Each number is 500 + 25 x the weight over its row's rms, rounded and kept within 0 to 999. Layers, rows and columns count from 0. Numbers have three digits each. The size before them is the row's rms in percent of the matrix's.

# layer 4 MLP down (transposed), 512x128, rms 0.0414, rows 304-410, columns 0-63
078:484495492501496515488504497510485562480446529506473511536500455466500467492484457494487543513484483493483512487492498521519522489547494523498482481496522471470545508437565512520493497535500516
044:474532522501493515519515514478521493487473517493532534522464495511528505506520504464499525490560501509500546450498499468490498523505516514526508533520511538538520509541484511490498490483494530
050:495531526490470519455514511514484489508494538495511491516533528470524472537555462503499459565478492526504557481527481499484525511497519519484498506505506512489506527512534476488481543482508476
120:478505525500526504566524505521500480499524478507525432468471493478532485496499519516520531469500489455480536473490458506507490532574505484484487513543508523511519512538475514517541514522512481
138:484507490466474486501474496511516527493518499485526529496447485504538465521425517506519529453509482484498505503501500568537540518482475518497502526502449532533464503520505535471466504514502514
075:475475470483492501519521514500526512525501524450484495493473470495504518528502533470472520417515504538511546482498488424494449529536500493501456481488491509503487553482470490485466490493499480
149:485475469489484477535507544478492518498502505571522471505521521533505518414474480548503549497491487505486519496525494505489531490519455518508468496520511464454467534456472499483500529513503505
145:474503455514526456511493489459496491469515448502528498512546502495481499488478526432549509446447527497502473508540502497460454495532475539495475477534482485497492506474497500494507507513505490
154:490502463510488491454485498510497525482445495505518516498516531480485532498475535529466517501502522495491496481501539535478462484543527478445463499544463481539480494495503494473436497501530528
055:444486502523514487478536476535453462468516461490527490508506529505483537468510503501481463493477491475475445441503532482519519521500526508469501469533483493501477501515488448531557537502555518
042:477513488527481499540498512510509536494486519552501512499505557506519514486462541487515534545496486490546508502489510459499487541509494510486481550509492505510495515491492546512496489507462481
067:486559514496530502546536519538477486521505495466522503522518508524515495501476492494510514528525474507474522532521473505493497504517469481469496515461500450561534485495474491472467526528477506
041:515533500501510471550487538455505499554511525485490498497502529503529517502466495518513488501517520530525479468541500522484483520519517509490473473480443516497504531478459501482536487494517532
058:490500550522468490531515498514488507521563499498512493449458491556501505533501527513502503467504536538510449471512518503529501459510467508468532555487494501495516494483525478483504512537518516
167:490519488489498547473519504530549537459481464479516490458497501533482486473504504481531473521494483468527496534509549538519480478477506513486499487489461494477517484481533453505467477499480491
129:508528488511499508483509546499490529509519531506465505512466501536523508570478476465504486481506479528558513486545469500507496494461532515499510495479495489515525516509515492503511541529469515
076:532513537533459512466471454509521493529546564505527525489496486528534461482527513471528473473495518518526488489510506500464502501569500500516453498525480512504475541497498465509522506497493478
151:523522462498495473527487516453503487523495499483486502526503507483505470480443490508533516428501486504508523518512469506483513486485516465490518522504502450541495476491513505470511502502540493
147:495487507508494499557529504438495466474533508530503530487538487486538491484470504476444502518473495502467535473520461497501482526489483480486518500488517531500513529482502523541520537464516529
061:525428448492510513464537509520497477526493467523503500506522482505494478524463512521511490497502501512537521491457543509472523494500477505519512501506486466494508494466525509516489470483500518
059:532522514517453509516531514450529515493502505486478478464534523482540513491479504470532489501524469465495534536487555506479484499545521517514476494509526517505476528540491522451480480511504497
064:500497478465512483468457487459497469522514542506516552507487515530508521482477527552480517527491521459489490485427483528484503521472508503490518501510538512459505516547469468547484506471526490
063:502528529496473441492493497482481463514465501512533547537513490525545492500506550486494476536523517481479503493506505508467457514555473495481491478474551452538480536510521491506506510493513497
078:526463463515452516486466524534525549483562491538504547475511468537494493515547525486502527483467517498547521505517501527560501503517489449485468493514502493509496485501520467484494479531493501
050:479490458497489477485518500459524487464534502515483499503496536512507516514476482484499514518555477474502512488485466481491497524494471539515519491521442484498487465526503566499508459491462463
044:464497475554532503507535465484479514506474485502568490513493531494480491488478496465536503534509502462490519473527498520535511515532481461513443470528506477484476501500479472508492460509491502
122:543494441515458474458514476501539472496489489491528515492484480512504506543494513468470511464477513534477519476495512472473505449483449482511508507474501499495510515514502483501474482481490466
076:503495510478514470495495480519467485498496500474522480476549473527489521498477499525534518521489433520521486486479521538479507492498478490511493479484507462516526490483444506470454512486481532
052:503489508530520469480537487558500497507487503514486464492448504503494502452520513467475431510509560507507458503504512497543530506519479483460487496492508472462542555511499499499520511500555484
123:548487477458498541524503474482484498494490550535540473496490540509518514490508523522513515457508491500519523510478503535491507511572517491500509526465480554488518483496518522479444487550519498
145:493479443510512489515508515465523526502525506509506452506494515501503459506476509459500543481524473517488517440478539495500470491484494483521449518542505499498474511507505492510501471538444474
037:481505499546511534482504437501496475529486486474506524527529514468532472504531494489529459538523524491506547494493515531550506550492460478505482489467483479497524496501514490529466503466503474
108:525511496545504523499524496478483503461496456485479474504520482506481501515485439502540454510478502467515473522490504492488508489508507437478472500510535507522546455443487469496539507491482500
145:443505479518504468484481523511484512521506499519518529462517504495494552523495526491513473488436509501475498479511485498523534531482481574539518454463475465466495497523465502514470465551503451
139:510488491492473483578473475497495514487456485512508506541495489485530469520475490460503484486493511510484460502552533514556500476517544485531475499517481540508512514462469539480516533497534526
153:489486461489498491485516501492520463513511573493498520514480557474468500439515488477524518493484474500536531519500530507512507498525489518461532493522505494468494516517472516508502483487545500
052:546534506478535496480463502496499529454560524462511476496517457524492532514474510432528474519550539522474465517494478480512502507514541521490471505504508513466482515487525496511467505508524501
056:467533493515493524475454506516525486508527521502536511517470469478513506512455508488503493523447486481504555524560509494478490557474506490524447452488492518501510443493507476515494508504541469
134:493489470483514487485479501511525527475539462495545524500542516529525496483515505519454483462514504495517546488544511502478524467512527536513503541519564449504497503497484483507476504506493465
070:540518491464508517509489503493469503448523483457532514508495526449458493513517501500502468446541505530473486502520495535487462506515504479469466484476470521498495471496489490556490505525488481
051:526531450479506494533522520492496493507500494515473463534484494494502493517491486473512485470536537480507476544453482528470509556506481510485487486541533463515488531498571529489502444505479525
055:470482484493499500497519504486476511534483525467483497489550532516517527516499527485486529546543487488486445480516538478496512471520520527459483511471506518501511437488521503525513508480515456
086:485509483499475480504489481449513518529497474483477463518525521463468507512467487485513512491543502484519534486461535541482490500515531472477477496516480451515479504454513507489530515504478515
075:506494483468508533523499494470531441480496494492497484534516470537510482469585458468486485467494515518506526502533486520523501524509517478515515515471505531516519505489530490498441526508508505
091:494500547524522465480535525522494487512457526538498528473511550503490480498491532500546512502489464521472492445499506539489523467444494527510513483488492488466454439500493527510515505513521499
073:488507520478474465540529510464495546529499470513466498510524480497499465485528521473509502487495470519484541469505466486478518457531482531519462526485504507494492528513530479500503533486521510
044:474497498533513522507549515501491481577506493494453469530474502466491493520562486501538502495463486524562487548517494481519507493518481512507524502521436495475518494519512510450494549553502499
056:487532495472487505490501512515502473528549470512550457523524528464478494500487522505498549471533487526468484480486478487500504490488498530468487477532508533494549522533543497515512498467473514
053:493482463517468496470520487535454464531516524527489470463512479535477529502512530483488471507452463531461507535531509533476512524510498469512523491504492468487512483498511475490493483521507485
139:460473508522478503485478511472504506543519510494487482524496477488475488509549508513532511529496489485526522489477500452473489457476498523504465512487453484515429508522482459496487470495483480
063:511469505497479492510470499502510508476511484500494495509512472514512473511509521564482503486523537487490534473527511487489443454505509509500550513508502481509503486505499504495471477533512508
044:491472535496455498503491543534466490480467477525471452478495443474471548535501531502548541484527523503534521491511494475532512523508452501490531482527516530523512509480495516527480504515498461
193:453525444472518496506526509490482505471493515550492478443498478544507491517459511507465497480471527521534497502437524508527548500496514524475492503496532526527510494498507466481483501521456476
098:483512506482475447459467504498489478500502496544514502529492486503522520465497510499480538525499456481534507478488501511480500509528543500478511536489525510519536518519525471515510539480531487
142:448510469507453507524472483523480490486494498510528507484496461471522489519497476460523510470478554476520508575531488518523500523538504457530460532491485516534460499512501510536521527506481485
081:538505494479501497527525520470503476500523489521536466485517528503509487525527505463515509505416509486494504502525531492528478562498489519489471496536457479507505482506529466510447532508506451
155:518467483494504474486503501536506481515506449502485500458467494501500505495506491469567478506460471512481523516507528495466552492485488484493522512495499560486494513517515470486489520517498490
056:526525489473500498429493503474488521478534489540501580492469497524482484483454527516546481501535485482482537512466486504498495465530489501470470527496479547525516490549492503516471490468504456
131:497476512511472467515514482482492526535477524477500466520468464495568516499472529470485508451538543511484497519476490503499521546514480532498510500530501511520456500508503535516487528544491490
086:457512447500476485492459516530478455540503551501512476493475487535485488522530484436523514535501515512492509505512496483514519492542499499501494499519507522507554527524520557491503494511465500
106:491545468441496470507526489532480488478495487495495483532539538515498531518490515465504503455490513508475492504512499497539472474464518509505466483512544507546515507504491499462462534502516503
137:485535456499527490500471476485507511468536483471501542506477480508487532539461503489519485479505533500506485494478512501473517477512459492518486493518531510516487493515548509500418518552468503
118:514536480494469519471503485496536478485510492460476456502527517496514498530487455444526444564496513502500534456538490507510482547506542477487503489541511494536534499538469510480474505474499444
139:510523494543480543467492487475517510507516465506521478495571488483517475519481525501557487460498501529517488457510527493532488500452495497488505562508502482451530495529551516484477513491513518
044:484513471519498507504472438492495518464522512517485464501480542485498554481508553499519491513523524488486557537517509495514502463524470475514488531516510517511510502489498475492471491483486486
091:462532488480492477524483477512439526462595480478496449498495514510514516485512493500487505494534505491527468485494505499505478489476476515445513485492509489530486502475533509494546488482569464
100:536493452486502498477486499476500502516544518514476476560532522475491446486472496516552495486507481486489524526532531502505472536547531516451501486520586478531535499500536533501459495508487510
151:519485493480490514515496489505485521478560557509499514512478496457525465512484489509465468524438514468497507476517504470466519487520522509480499547510526477490528509486496505498520506459511452
066:464532527502521490486487503497492523453501509544482541504529517482491491514490491496550523528558467532461465514468515485530526535591487495554486493536490499468486486490519479509482501549521475
099:491491489488424523487505508472513474457547477462494477509501565542500478452528533466529493509491531475464515483496527492504529476542501500505497494511535487452517497497530496530455473560509507
158:501531473491498549479525542475478495522504494508508519521486490499501458458493470487444513494498435484479515481509566514492512518492489524474485476526504482510516557450489518497555512495449480
062:483522489518486460497484510482475510481545459518525510532453479483493500480467507491486488534460461530513502444527471464516540493526467514475542511484472509463487508519515506482485514492475473
075:525531496460529492472479465499497517535525516502509486482448506499529465487435535481454539473503465495470482487480492435481498495504530457509486513505510481487488522536490503523509532475483514
108:497500522490470506527480468489481437503577519490491459543510462510495487516503544527510473460507509539480546533489503511520489499469458455491475494476477486482539524475488493462507498508537457
083:467517495493482549486529477494479496503567512520558495496521461527481507455518500500507453475526506494488515513502489515493485523543524539475491480489477520493493503538533526493500496526532493
071:485515530515525512489519523531460548542535541499469470518522521485523521484479450497501468498516505492469481482530536511519481512537472485470507519540472503472497505540508460513470507493470510
161:525460496470511530503525485503515526525505510506503568504473505460525522501483515532483516474496518521525521501563454516503521478484498506460528463472514528497491524509496501489486528481510491
092:528466487519519501497520476499507549503484496551521471456507490499473516524503516504542507496494527541476491480521541489497514485523484504469525512486469506518474483532493516503498493482525499
045:537487473505510570514539481485514475514504547497477522454496482483503492457483476552499488532507532512474470482477486525457512491504530547488511538507473502511507507521448493446516435518496456
091:485529531494518541519490520544453436498446539477496505474498487546514481491517486532482472538483546496494517468486537512492524488498544493491503519524451514485467493527523493515504476542508481
076:476502493524479497499541492518506489488484494495467445491455479530527517531478449486489544493438516497531474520490452531455535527545528508505474490506480509484489471519505511522481546507473460
059:497512467527479480497488497513490495504487473425481515521485506503478511489530478503511495505492521509443500496517447523498499534460512498466493503493532499562481506441497499487467542489510471
101:513508479505448514519554490520487484477528493490542483514535482526478504475472519504513525485507505460441500462477508511491511504480453513496517516505477499490486452503491484524524544511513469
055:525502477476482499483515506524533485503519494488565500521508431512526515506533502465515534467525496482475538497473506465492502481479505525543530477501504516489480469536504524503526502542490550
170:531532468544482478533486490451560499512534552471472496518481496530470477485486517491484528507491476523504518534497476482529451495510557520480505511505446513476486500557529521484499483499555494
053:474550488485524510503458521497456522493515538464505474533495519528561467506517506478437486474492547480536465500470492493522507503530539532522495526489492503508499501514529523430480484520526509
106:442496462513524483489504518499486523501508487476527489558534502504488535466528531486475505564510451534511501501499513490528487494530511478483478529543505497517521536465481500449500512474547518
140:507532454511458518498498492527503468545514459501517503483510481499547510524469507480469503517493530505512485479533492527512466494529516518484475433518510518466489475483503505480478477534531456
159:476527519498490514453515512428529535466510430497508480507532459496504514538494543465516507456484519536489529503504490510430480500506461481478487504542480527534482528478507534527476546511499513
046:511500461499473504507556521463488467507501510514487423509508517524531522484501527481482529541511493518515479537546493534504529525523512519477495527448471524497552519490505522528542438512496463
087:450493496499499470480536503515489498540483503517464482495528511542515480497482487494514447495497459525492552536521474473499509520482480496494513474475507496498526502519510515532548528505484483
174:504496478510536489529479467526493499511474493472479530500515486531536486554479524542516486483508502535535552494510451535512480551458509558484489489556519529526481503491469570552438512496481527
082:500503470465495527504478464543479499508521554510489484481549504511495485500452523438497452464495522455527525504525460556479511530493509465505484490505528492519502542533522515546513493516541508
085:519495445530492512509511534492515498540490497471441482490517503508441489516463526505487548499469505540492480493476520503519482492533500483496513504532577536514511490525494498483503482478492542
044:441539481510478502540510521508477520477522475510517458536490505506537499522469509494489527481500462502476484498500510554451491487520490531497497507548499510468491497538512481543504490507498496
109:478532538544500517497500467475459507499536509493497505490473466488512533525524516477482491513487492500469514477514556483501434453546541505490467487529516463510496502489517479481541502517515508
148:489467506520493511528483487499480491477535534532505510506467512506500482500496502523524503517492489499512501452509517504547496478489506531544486530519473504508499501517489579477491512452475490
098:498479468545515480511505543521478494522490490519519520503517487485499488462482526455458520483487487494490491509526478459475506459488484483497501553538485525537448521540475467499495520502472481
076:454512494536527486475506438520515484464525516498546452461496503494535525505457495510515455463485523457518465488504498486504504553538449428494484515508506523522556513514477524498503467539520510
083:501503494471483524483505508493534516505490491548542488501471502451530438494492512514532499477511482463496518479468520469533498534544530482499459505502556522517518496504523529470488511541527496
181:494521478475513562533477517462459500522490536541495475521510474517505528493498525471533484465502500474538526441554479533478444527546529480508458545545488500482435480500475515478478477489492477
066:517492458555465508480517509429493518441524482480527490508540538509509491475482491459479495511525500459485505496499550511524505462467526486471503466495513506495498511502505462477500480478490481
061:472470514503548513461474509474457476497523497502565478488506480476490492471513517466543486501528479519506503487505520475481450505488514457525446466516482527471544523463509510493542541527511455
091:537507500496484469460478497478448534500554501498487479485450494515494493518487532508477514487475479496507485501513474538514489494513473440483495503484482470500528500523509521485526466520467508
167:525477468462517508501493515492499487543527487508501457476490510518541490520523536430515471462464513498502543503526470521519555561481474531517473484500500485501518504519493497470475498476506462
065:505520515500484485513508487489503489476518487506480486506522587525510502478517576482520523512490516521500531482526498512479529521505465460467523501435450522495480533488503480522515500496515489
133:515479508463509479473523520490512512466519538496524503489511508494440467449466473506486480457563443453486474511518490505507526527474541513506507494497504511503490507515485492519475489490517470
# layer 4 MLP up, 512x128, rms 0.131, rows 305-411, columns 0-63
033:541466568484492526501478512553531468510522496508517504460468494494514503500500498538478494528536476536502478586511515498557515486504481469490500492511478493483472527464538510498500470472547496
041:531460510513507525528507490544539453514543506531494528486500466463486500507525487542461523507493525509511495507482515491478491497478496435518519504486485489495453482452539472484504532511480524
134:471456531521457497500484499534505507536466478528472510474516492519504492472515500513453485543511534528538563497445512447506509539482451456491516458471501485466520501448533482517516490504489471
161:447506486463484512507500525542506531511473517473500474480498496490493514499519496509517529505528487508478486522496530486525491448511476440544504547510468488500504467484520507491507531505467500
051:483448534467537473522541472496524448502453524527506485460490483495491468465537489540520537538513500496475474534476523464476486482472521485488516501474503514454492490495509490509523514538488491
162:468508504510458493535505500527459492550504529529509490512506475496499490483480482530507481540513478519507486559500461437493483470480471499539497481458495433511524497453499500478503504479450518
154:521539494519494482518511492497495481502479502487522491548493479506502529523479519483498522522434489472476477523501489495434460483494506458476528480462503463493422493477511489532508479478501490
120:514498481483531500496504475550460497499514489484466523487484476516486505485517474537489542497562498502531493477497486493508500478468506528473515500473442474483450479548525511473500457500540511
042:524478543504504514493507465542526482488451517482489507497496497438504474495498473499491546506496497530494479569490471505514518481475473464514514452491525485475550492486487478516485504534532543
027:547487542485497506473488501544529504507478479496483510509488474480453503518488484553481501529475548537470483537489506503532533495523509505499516526507485539471490451468536464487523507530459514
049:505507534506473461497493429517498464470512520488480532503506505463482496488503456519512456487494494490488482552474502502514455492462504509538535476466498538484478523467488520500520451543437522
033:513470543533478511482537492553530499481506483538477481473520483463475496454506505508490521513489488520494492568478500519505446475475481487542497488477528527494470481505508497552531497509497565
040:528486554480499477516495491525514495501485552482477529514526502479476445492493465518503561507493513518538512590476493500476489488476473521511543472498465476475520477478500489496503518536493476
204:491506506476477497480539506509488499565506528512489509459526480486481482521522514502473488544512505516481509540461471431458499516481482536524518516491497484501530476526514458476490504501482462
157:444434502485492502470543499485531503508484530475500516485511458510506475494486492497469496522491463476558481561476496466452491496507504491521465499491537468504507483491569462504500550478491481
054:528486534508494505498487510554519470500457538485501510438477498522491481488521476516498526500527509506474498547512490510531495474438489459519547486439489472496492485456535478514522497502486540
149:526548495518510535528492511516477472508462494466504469498508523509533455518494450547509507517457471538463519530531486494476486520494563482537462501456499455476525443486507514475506511507523555
190:523510549494457480523506495500482494509452519536547457458484496500529472502466459473517458539487496487461516528509480464495481511493512454464540489457488491507531500515502524476500499507514512
045:539529535520496523498490494521535453487519484535474484534486487458544512463519487524497511531485520495517469553493530467498494513471500510519517484485486484511485498461506463511527469495448546
040:510493494504509513487516490530518461511526541485540541532495469522503498496535487514492497518488484453503529577476482483550493482469501466472540501515475477443487485449548472483517495498491522
045:521472512472487501486517477504535478540502522466526520544526446470466478507535492508507543519490472493535513573469477476534488498507493437511536479470490491498470486486519519498509477538480515
039:524479530500487511506517490506495501518529492489526471515486461483486503484494500555498517522513515477455463577480511465528480499496520485514530518519503510492453519456487462516528488505506528
054:517536517502481470515486503520508471497526471485454517513514493497504523468493448558501508509505495499546503513517533439496493496481491476503535499476510506481514483466535545470531509523504553
037:526487566528510535482522511552499485479497515464483540466522482483478489480505482502520501520512457488471500580504526478478500497484484484501523484484493489471483480505492488474540503512511541
032:528493504518509501502493485502534481538519520515505498477505512475495497494500503555501530526485522450495501540485473485527501515472499490508509459493506487498528446468544506484519495447440527
163:521491497490520538534514524485464494447526508493526523523491463523517508481489473536522495508495467487485515522515499495478497499534536544554464520507481499507491491449506492520537500513522547
048:544427574492517452493454515513549511495459516528508533499489476466491489499480496525490504531528505488511506556463504480510510533452492540496521487457497481474462481489512483534515529474496547
045:503512523486457514502533503553491491527486537492520492480520485449486508490496478497473490556525529482477503566512498500479463480478494462534529484517529490473499476493508476520522499496492518
126:582469511477522496503447489483489513547491507519509523414495503521470507467515485566516509518493509534500531500490537475508465517452504520531513481469510521495492491503505502531482524532502511
142:470476531512485498508491520469486475515499544511530485490505486475519506497518534507499531544534491549475524514453527513534468465470508458535447497490501513509502534474531479543521456519502536
027:508429535522461476532508462539514500492522505493492536488518515495427510511506477533496543510547510499511487534475519486511501490474537535477545508519476488480492508458508481505500485491499534
065:467470543539546515506514468502514505535505544490535506479480465491494512466537457518444512516510510520513501511475502528469464550468488484498516512496496483499488507464504501519514503510464530
170:576505495482493457502522481523526487570508469502505508473498520497491491498547504473518498498508506544489500539452497510503519490472529505509500451475508473484506506433505465491502472494434480
145:454488507524474475490507541473465508497526485506507529519454509513496480476525456506488497521533501499519503505493486484492468525464507502518521498439532520489491517511527477520511472511508485
161:500463539468501527477513516521542427476458532468500500476484502480470489482549468516514478537522486515487503531513481447560478473501504481500512495474499464533536477493520480497493462468487523
032:495481520460474512506494468526513472522487532512516536490505516473467494471504525560506553533526486516496490558492507520517486497466511503502549502521496480492505510491555514477503498528509518
034:523490533522483472515491490543524480500486508483515523500520504507506473490514508535488541529517524548493497530472521512503484465486519455527508475521464489462448502484565483505547499547474530
140:520556514501495524528492513530464488506495549497485498518490489490515461516470502490497520486482516495482495513466484434465508533505502441481528455499461484511500515472496528501486502499504557
074:494506505440474478556523446496530464498458560518507495457510520461491460492475513456489522522533492465497474538483498500525489489456484525488518502502501484526486490477506479496503494481488521
037:533467540486502524524491501493508461482498515490472553503493461492517484471526484544493525521509513478509491575466533498496480493475510521475491471522501509453507493476510487518486539551484543
037:492504511514491503570474468534509479487482526503504523487510475489463496468501500504492535518482516499515513524487508502521509477470518470499533478502464452466503449464516496511525523520512471
075:512476493501473513474523497522513472517455533514510521460484465531512496495514514476484527537523515486498482553482523483494502487493500488494497507494458474487518466489531473528491517507449491
073:520511514511497464531492505480493497504531492498476515480477519514516489524505491516493516519507516481525472487500461446524470484484538487494506445484506486502440516486468462496494504495482503
083:527493556500491470531517477510510507543493522517517510446489508497495530494513525498522538489492462525488493535512488470501483543508493486502539532488437449497468498503475518527488519509488523
054:504524544517515526528552488496495500460546487489477528491514487491479501487493476526503503528474501494506506545493490511495508500500525482512546519488479502518484461446538518523501471559455502
036:491495532520491487517528474503499505528512519529506547477530498475468498463494509535538512540439514492499491566465478503480437519463544487518512490512522500460477488476491473518493476550470547
044:509460518483518515518543510461489493499467531484501527521484495462495488519533532511520506522487519491516441574492527499509508489495530528464514465522478462481502530469482510472514527499447495
038:507472537495513513501498474520512487507495529505508554496507480487453509500496491553498495522482483478520486559474477498488493518501483500504527503552517486510489503480543495510521482512466558
163:498519519513506467481473480496489487524497475509547488489448524516480506479520532517500506515486504483504496451487530529554467516506486467537502508497492530507480474478547439505519511471502510
042:463490513476501502495524481515515497545504519461491483492498460443531517515515468538458501537510505498477466516458512493516502536470510466493523474505475516548526483470497463500512497515491542
033:534461561519489469514471469508549498520472547498517523461510487481512473469501488521449483515509501513513482556478499495521493513507544502504547477479496496470486482453513510510519531538500488
218:506508461494510509508491508505522490522530519562447453474503472520495495499524494518475478511499517538486492538492554460535472490504546545475518500498486505479514456495512508518509535540485502
085:478483509508520524508518519481516511482528522491492445575499520498553490514534480513476531508491491513517494560479494505489539453493459451474465488442523502505482506458522522503503477544522489
151:493475502493472502496508507562497512547541505498512518496536466481446502504499450485504530518496483466510479515457523477485517454480514498557468519483509476536478476498497479502531528473517499
062:531474501543514540505484490532520482490505523477468539514481484483487533485495464525489515519505473458478459545474507493489524458456507518501538494511492480498520481494506497533520510490453513
172:522467496480495513531540511500530519535484484506469481478484511526463516497539509522480492516507486505503497476501513491497485518490467489538515495477560534476504466490513463484476484564506522
034:541483517506512537477487460551521501516469508522499552478476483506497511526498486539465484518491502498496471565519499498488477512475510517485540494453487463504490476430484519521517470487469512
168:463456524461472493497533523506520528471476515476520499462507479494469472482510477513499511457518481536503497510486505510522499484485499469501487516471536548500490460475534479474535514494571458
055:514508542546483474490509511511532513504500498505488512483469501457504531496512491556511496529478522504538506532468466475505480521488505439495536482471485490473452483432538504480503501522540518
102:486443507474529481532549471483510508501516476499477488508520491503494456480514493536481532523500521501464503497491525497538478520479470450492523513478495490501502505501540499491475484516453511
131:526478483453507503518458465515477475479479492517541513503481478520497472498511527511527530494539519484487483511471519474522527500487541525483466495515500466531518501490546494466515518497430478
095:487505526478514530490465472492496452499444534464494507526503476478548495522517471487469523506510539500493509558445508512457478513478491512431480481475469454502501482494499510537501544503499490
125:497484532546504537465515467505516483514509513521511512534520498475537496471480470497476530536500482487554473527494499513516504501458486476490533515463532467504514494491554522473518502495502476
037:489486478466491503503511475530519463500511511528511540486506456459473468477489517510513480537519514523500512542488533523526510508452507472538531461513492496498497505484503463544569497517532522
086:540520523526532514469447451516526458518450535479458496472497510504546485457522492507463510532524499486519499516506524462504514520510503479483513480490495467487511478516525482494519533510455500
060:527500508484452468505502435499505475484510525498497491512472504471467486532521469502488544527485471485550512563471540517500469475486511468496507492464445514483487525472497470520514500526486509
188:515491502516468486481532491506534553501514525478466513512504553492479467496516475530465539525513517516536512502513470454506499489510465469495486508461536535489478495487499502455500465510507471
044:548514532477497494463497480533524471512534528502502517509481472479499528456483477542480511508477509514519498504484466494558507464463510468465545497460493480489483506467491521516506524499498488
058:510531525511500482496496472520509508543526518536520515512507502463465487506532475531476524522488531509517497552499471499495499520456506464475523520455489514517486519555518481506541497488496528
164:558475530510447505524517432504521503477471456503473468546531484456500500513468450503526492532482479534507462502513541501516481532510511455466509516477491499451495484455489504528534516521524470
040:550517510499508487519455503517508503508482496494487538498509479470479482480510480506495494543521516483507505541474532488536442514461522495479531488499467501484496511456486487479500525503477549
044:497506504464496485501506483542485468497486535490479518518504467495488515490530486541513515526470526480490493560508520474533501477531517465500520514487491511492534432436525499503498502578526491
107:520514543479472500465496521476518535478451493495520519471480473488491502506524491517487528525465551518542460511488495536517485505491509508477452530497481489473442485463517513534504489512538493
055:548500549470530499505509472574518475498474519494531526487522469482514496495512458530497541526461500477518492531491485492534520453509491484464531487509460491486502488482527473508507489498423533
048:509504494477502483499483498514520508510523525512537522488467477466485519491532493541477520541486512510510517572481477494462520491472479475512493514497493472456514488458503550523552462478503498
183:526489503461533503505536487498553458523417519476540496505451476484502486503506489523503518541463491491493497506505521479525471463500523477480509485502496502521531516499499482526509492514500505
058:539491516499467550535516455517494519489459506470497509514490508485495482475508488529467557503517540542513480579504477484567475496458488475459464492484491493485445491503511510513503484512499502
037:548488507540481508510499479499526472512483489454512515488488502511479520519515472525455545526521458475483502529504518505534508487531506473517531475506473510485497487460494469491502476548531522
068:493498508547479537493497481499475491517484481520521483504480517510476536499520492528527558515517487513518524564487508512527463517540508497518507512519530504508539470485504479480508455505530501
051:495452530466531497502515500521503471521509505520516515516513484473508453485512472527482522497499521509506452564461454504519507482449466483483548498486498501495546494464512449462525505497473515
045:566496472520485471513524494503478466507463515481465525499495481526477476516491502498499533540549520497459542546493492505500488506474509502550529476484465486463524513489509491498520491508494540
062:530484514555481453490470500508512487518489518486492506497509514502502498511520476515509528565505518529484499564505528510485511526515501509534521486453509480506517486476540435486499486511482523
039:495471516486496507518491466519475408499475522500501532482492496494489497479524508518466486504545518500476498554513538507539481489453488451521504471509515471482475504468489507510501524504476550
209:499473483449503513472522530520553459542486540514474499541482500483494483461489494536478486525490537472495535541533510468496469488488500469494506490499510496478513493522474487491487500546503482
036:506459546473501485492501507477502473510498490488507504513491520423473483475496512525508543509523500466511478560478522477564499512488516463531534495442509510510499479469511510497504501472502560
076:527473548432489516550484449546479460475460534526516500517487473479531506488509467510496537520501502481513511548508514485504487534459511482490522504444503478488455480526507479558521491505499503
140:503491484507531569512542466502494522464503496525531463510491490493436480509519505512492452513482452505478503536511524548480486496477492487493540500510487502488493492469486510530533492502470498
199:507495513506500538512519478524472498462525538495537511479512490481525492509526493459457499491518498534497522548518522510504527506495496485465582471464441431546510496510490487515523491499449512
035:492491544483484502530502424486509479522461502504509496499513490453498475475479478515482523505513488521521464551478462515526469491486511492497539495507487527493500474495487465479505515542545499
062:546471544491479503501535506541497488487458516455504467540498511509532482490525524485476471569514554477510480541480501489494450484498494461494508490478532465503497483510502502508502521511489512
224:558530497561497505500491470514482456509472476522500540518509487477508527506524505503537523501520544527479510519484534512479490537509515503477503507448443462465532511467510552545482477500434507
056:517514515508479504506520446499498476513519494503501482542481478479495530506504453521476547534506519523533481550449536495513502471491528507501484470509498493455481481462511461521511485498508492
069:501415532478521507508484493497537463484509503528526502471518491440477492482535503548468496513479514532499515525465512466534487493496506496548494516475496505481449488463502434485504498522501500
033:518444544448473520521496492534513472499467494513485499513486472474466495497470498519510526527505542508489453518462499482541502515496468460493538496486495456452471546462529462498528544510484518
126:507494509514511526481502478472489486510524546490528570490509486481478501499503504500495500518538491520514512578501505505510470473476506500488533462508513491516523498499519538463509447516478485
152:479467518467440511502537506461491513477492514492464470473501526492481461509513487531502568518478504506512442495482521526509490514531505502506449492520540510487466467461502472519518512484558499
084:538481547523479481518469486508507460501485477498504494471459502479507501486491469527530524527480515498532476531510496492501506550477458467498460501449499489450489485430526498471513510538504541
059:525445497480482513525527475513497482528477514497495521510532494489485492486514487529510538513492520511512493500464530513519501504509544499477529478525464465520477461484536467485502489493477514
056:536478524530514515508491497524516486535483537515473525486507498481486509482534505521508560512514509522466500550458521489469497520464501512482539431454457489499490483520489476505514478504485495
177:484536487474493497498493474482471504520507538498492489501473477540532499440494471526464501534510507484517505527536459491487451540506526497495524530464506495478450472473496516540483482504480500
047:500470528501497508532511465539515480485507508519505517503502522467537502531479507563493509510478471493442490550472482486509492506481512507515548463435474481503509500454466517455513470506466517
039:512511533472519551529489486486501465557487536485463520472487516501470503476532522546480520537498522535484472558476511496526455478466495516481542513512503493488498519481502502521486490513498515
070:504482515484496526502522473522505481506476514476510500463501496511478487449523513515499525493528509505496454542490485517500509508474489494485522522464452488482533487462502490502499543510475504
149:506483499470518519502493506455477485508536482454473486502511514497516485504510494497507485514467462461482515527480455494527555517444510476549495508508521511483511504485532476518477533518532487
048:516456513539514511490486484531492474554478506512469467522490501512492500494503476541499509534533514481482517585481481503518510484497489533507508474492492452483497454468523469544506511477482514
144:524523486488532511453496503505501425495505510481535516489510453462535485439512480493496468515518499473498480531474447504513464539463538490465527447513460457520511507476506471518491516503460487
046:524497523477478478564507483500474507501504479476488548504515490490508499497512508520488569529487515476508467505465516524480472548477527490484548463479489458462454448492508511510553511529469505